config = dict(
    n_layer=10,
    norm_eps=1e-05,
    extras=['capped logits'],
    init_std_qkv=0.0313,
    init_std_down=0.00422,
    lr=0.00509,
    weight_decay=0.0,
    grad_clip=2.0,
    schedule='cos',
    final_lr_fraction=0.1,
    batch_tokens=65536,
    train_tokens=434500000,
)
Each number is 500 + 25 x the weight over its row's rms, rounded and kept within 0 to 999. Layers, rows and columns count from 0. Numbers have three digits each. The size before them is the row's rms in percent of the matrix's.

# layer 3 MLP gate, 704x256, rms 0.233, rows 28-42, columns 0-63
103:504512510519532527516530545464502548484495507487486524485510458489437496488505503460468528483491507462482479492529482463520483492505441550538489538468554476524460546507521497513452457466502536
101:544513481529509529456494461492492492476450503505453521499520471513509493507503530484498513496527505505491487515529523480517513475526504463491506481484496511483509506469455474535495528525460544
096:526466483505490525510482525473495494547527492454500535494537469493548477471540477501485472482517475480477465523464493537523487486461529483453499538470516490527463490473480514515528529508535497
092:522519461543581520508484537475466509493529515509526466529493541523502515554514467464508500485484479491525482501460538501506495508485513508509478517511501549538512500494477505537512500509503489
103:524503501516486515520501524500516518490527492526508476504509526534507486497489511499504542472491485517481524538526506557526501487481517476508504519520491454538475496480519505519526477537509454
088:502486493501526491490497521474511502445522489519467499509518501554509511541525530496521488486508492529485476479462454540486538483491478506548504511484441518510496491517493463477517472495491493
114:520496487526556473526475484499480486526501490533540489543468488485493523481485490501484489498526492515507506518500474466465509495464500449464481478498528497508474488502509534516467502548513524
097:519495511506524496534491484506488560504470484494530493485479504483500459538531539486524460484512526524486511479496512480538458520535521507482464512484483515502526525565474494468488482457494554
100:500510488521531491477547474490523488464471495514484508438493510533516506522448542492472507485494464502471491494539530494519475485532477465488523490515517478501520460485518486511503502510469451
103:465505452536573502486539453507498496485544508472481537499524525462545528511479464476506492517483488536504476464474483529478487502496495532522484535482503474528486513516522484490468468499522487
104:507498517471469480498500521518542524513503476470545539468526494479467506481518486513518517466476473510478495565519492467499494510521503541489513542507496511543477481475480483473503508471506544
098:491504483525534492501517534467541472488501488460507500548520516504512470475520515501479515483483482542510531518506450534506503513469503495487481465500531503461485515500492497476439525520488498
092:536500437507482506464486551472436505499508407496491492497462478484532504501462469476483503522492434478481539513475477512497464522498490490472515492497495487511497506507479491496518514475488497
095:498506463494478497473478494461452470512511497527482492519533533511471470520495500506497525480492505495540515499518502487511506506556532485487509507490525517455548519482485511449527488524526512
097:487482523511482542558514548529469477487470511504529490478475520494484485496519506474493496465523463464490496488534490494511485535472503496530484501482519492508519544517496490541469475475490485
# layer 3 MLP up, 704x256, rms 0.24, rows 28-41, columns 0-63
096:516491507503523502472504516507522542501514579466520547452535483517527519538516536514488506489528509481490502513511491456459517469505466530495485534512495463495467533473490500471489455496461486
097:496492477483467498510542494482473487524518480456550475509556523493499518486510504516488524497489510474517516500506466500497506517503507529529485468500471531497488511549533480485476438543520446
100:488480521533498472472461441493471534434506486486471499530487504502454478535483507514511486522490516494494503478497466502518508511530486482491517518477470544529547504462503534505472488523542519
086:497515480528486518478556460489448464527510543501525499525537535484465495480525475504520491487527514480497524502489518475527548537546502495539526522525506496498489537455500517510490459515504515
101:495418495478454497476523512523457503500479506490513509527504480554535508542492528502532521516490505510508474528477477505407473537436467509533523516469487561513497520496491487509482553495524531
092:529431505528491504519499524467524478475493457536516526485509507561459481519520524494487477483514521504504463474484456477520514505537526538497492526508491509518491492535467488537476473465525534
107:479506473504496471503507509477500480526496510519465536524494492512501519502503502504488505533476498510472497455497476539520524509472511496515508502537500520503446532476530470472499500492531512
097:460471509490454500517529454548489482462470492474514487452515488457495479495487516512510528515487457461453528484506503515490451481498496526515470449506510487503507466463521496461529494511511501
099:494502460495483482499500476483492497484420508484504500488456510518464546517456505496502495503499508510523488500464474493485530548495520467489514485546474462481501487473502503524468499503472507
103:525511542533500513485509487513511463488541525465459544518501526485507521483502476495546510539505518521541503461505465477496530508493517515509533515566534476523490558509515502477490499525455466
111:476512522488463511511493476524532500526483501520480498501502492514546510504541540538489506478506520493546516524503517502519495485454494481489505498506510515484489544419484540535537466501481514
096:508500440468535482471520568516544504533543507546535471509543513483486519482523505507509485496494533508508489501535471527504517468470512473513511460465540529471452458480488474489502486492517515
097:487448510536514508480473558528469529517519456501468447499527454476544499506423495504502495512447501484508512533475462534465478498455492525500504464491521500511539477470489522515489467512474500
098:529531481538543529483502504478547539500505478478502523531456509483532440497494484492515526519522505515459439539540530507451492556487482488528486451484506454519504490506487487523515510481497536
# layer 3 MLP down (transposed), 704x256, rms 0.222, rows 28-41, columns 0-63
096:535492511461529469500479488514516458493535507467507513485487503521501489501508524525484530477522511519472508451489557483506482514503503478468473481504469508504484542504531494505500480479438472
104:509470479464514510507468541518499525502508514507537509489514513493503540514489529492506468506469522485508473503460525502461508477480474512504485512503508485565463528505516481501510503480506498
096:528481523501486519532508504506486502493510537499492491511513424475473512484481498524512514503480496504518535469467458450551492499515485487455551527511458531549472514530520527516523449504480556
096:495507448521491535500490533468482526558529493459491484484458532508462520475483539460502466464485502455514524493504491487466477496532509473472481506499495524525505496507516517478488518522451491
102:477496521482532503480532510493458473524504511499516502443495492516453550511472465499487508523516506523480515507513513501546474542443441454513517527504465472519500488543504491491528502454506482
099:494443495531513506502493445485473495519537480493499469516534530489479508526506514483496551515489498505494462475500518498528522513495521509468476494461476511457516537500493521489540485494521471
108:522454472513489529489544533533455519451525465493495468484503515496473515475478498523521510489508496571481519515488517473477518479495500529521458495512488513511481508488479527510478485514485540
102:489452522499483534515534485528500498481473530473495476481528467487507524453493525479540437511516534506483555525501490484552487500483464518499526496514498524546453541490532487521516477528474499
098:523505524509503460490523504518506469502496456456529547470477436481484496492493450530477510478516504543510508460498488516547495482463498537472500539516505477482494498544465509499498512465529531
104:455509468529561486496482514474471460512494493449479498453521496504532478524499526497504494488510504492500519475539541478484499481489483490516527574531527490525503526464509526514444496494503505
098:485474491522524483520508500512514504535481528490477503456518522493521502472475516522481468519452493503498452537487570483469503508485531496485495502504521486472489522473540515552471493520506511
096:487487535506478519528515461446491505509530476513502501519503476499498516468473523486436511508487432513503461460461513514510482550475500487509483560508546517518489497503464528465485532496487471
100:502475492493537548517476503528478501466492573514518511483506499491492482489446488517491479524549502521540492518500485473542506505464485515466499475553477467501481493473481502506505506512532542
097:541528496487484474495476509426512505499488462529479530496470526503465502539500497458506479515488505545521518515539499490509468531443483521509487489483492455426470500507458460499515480533527544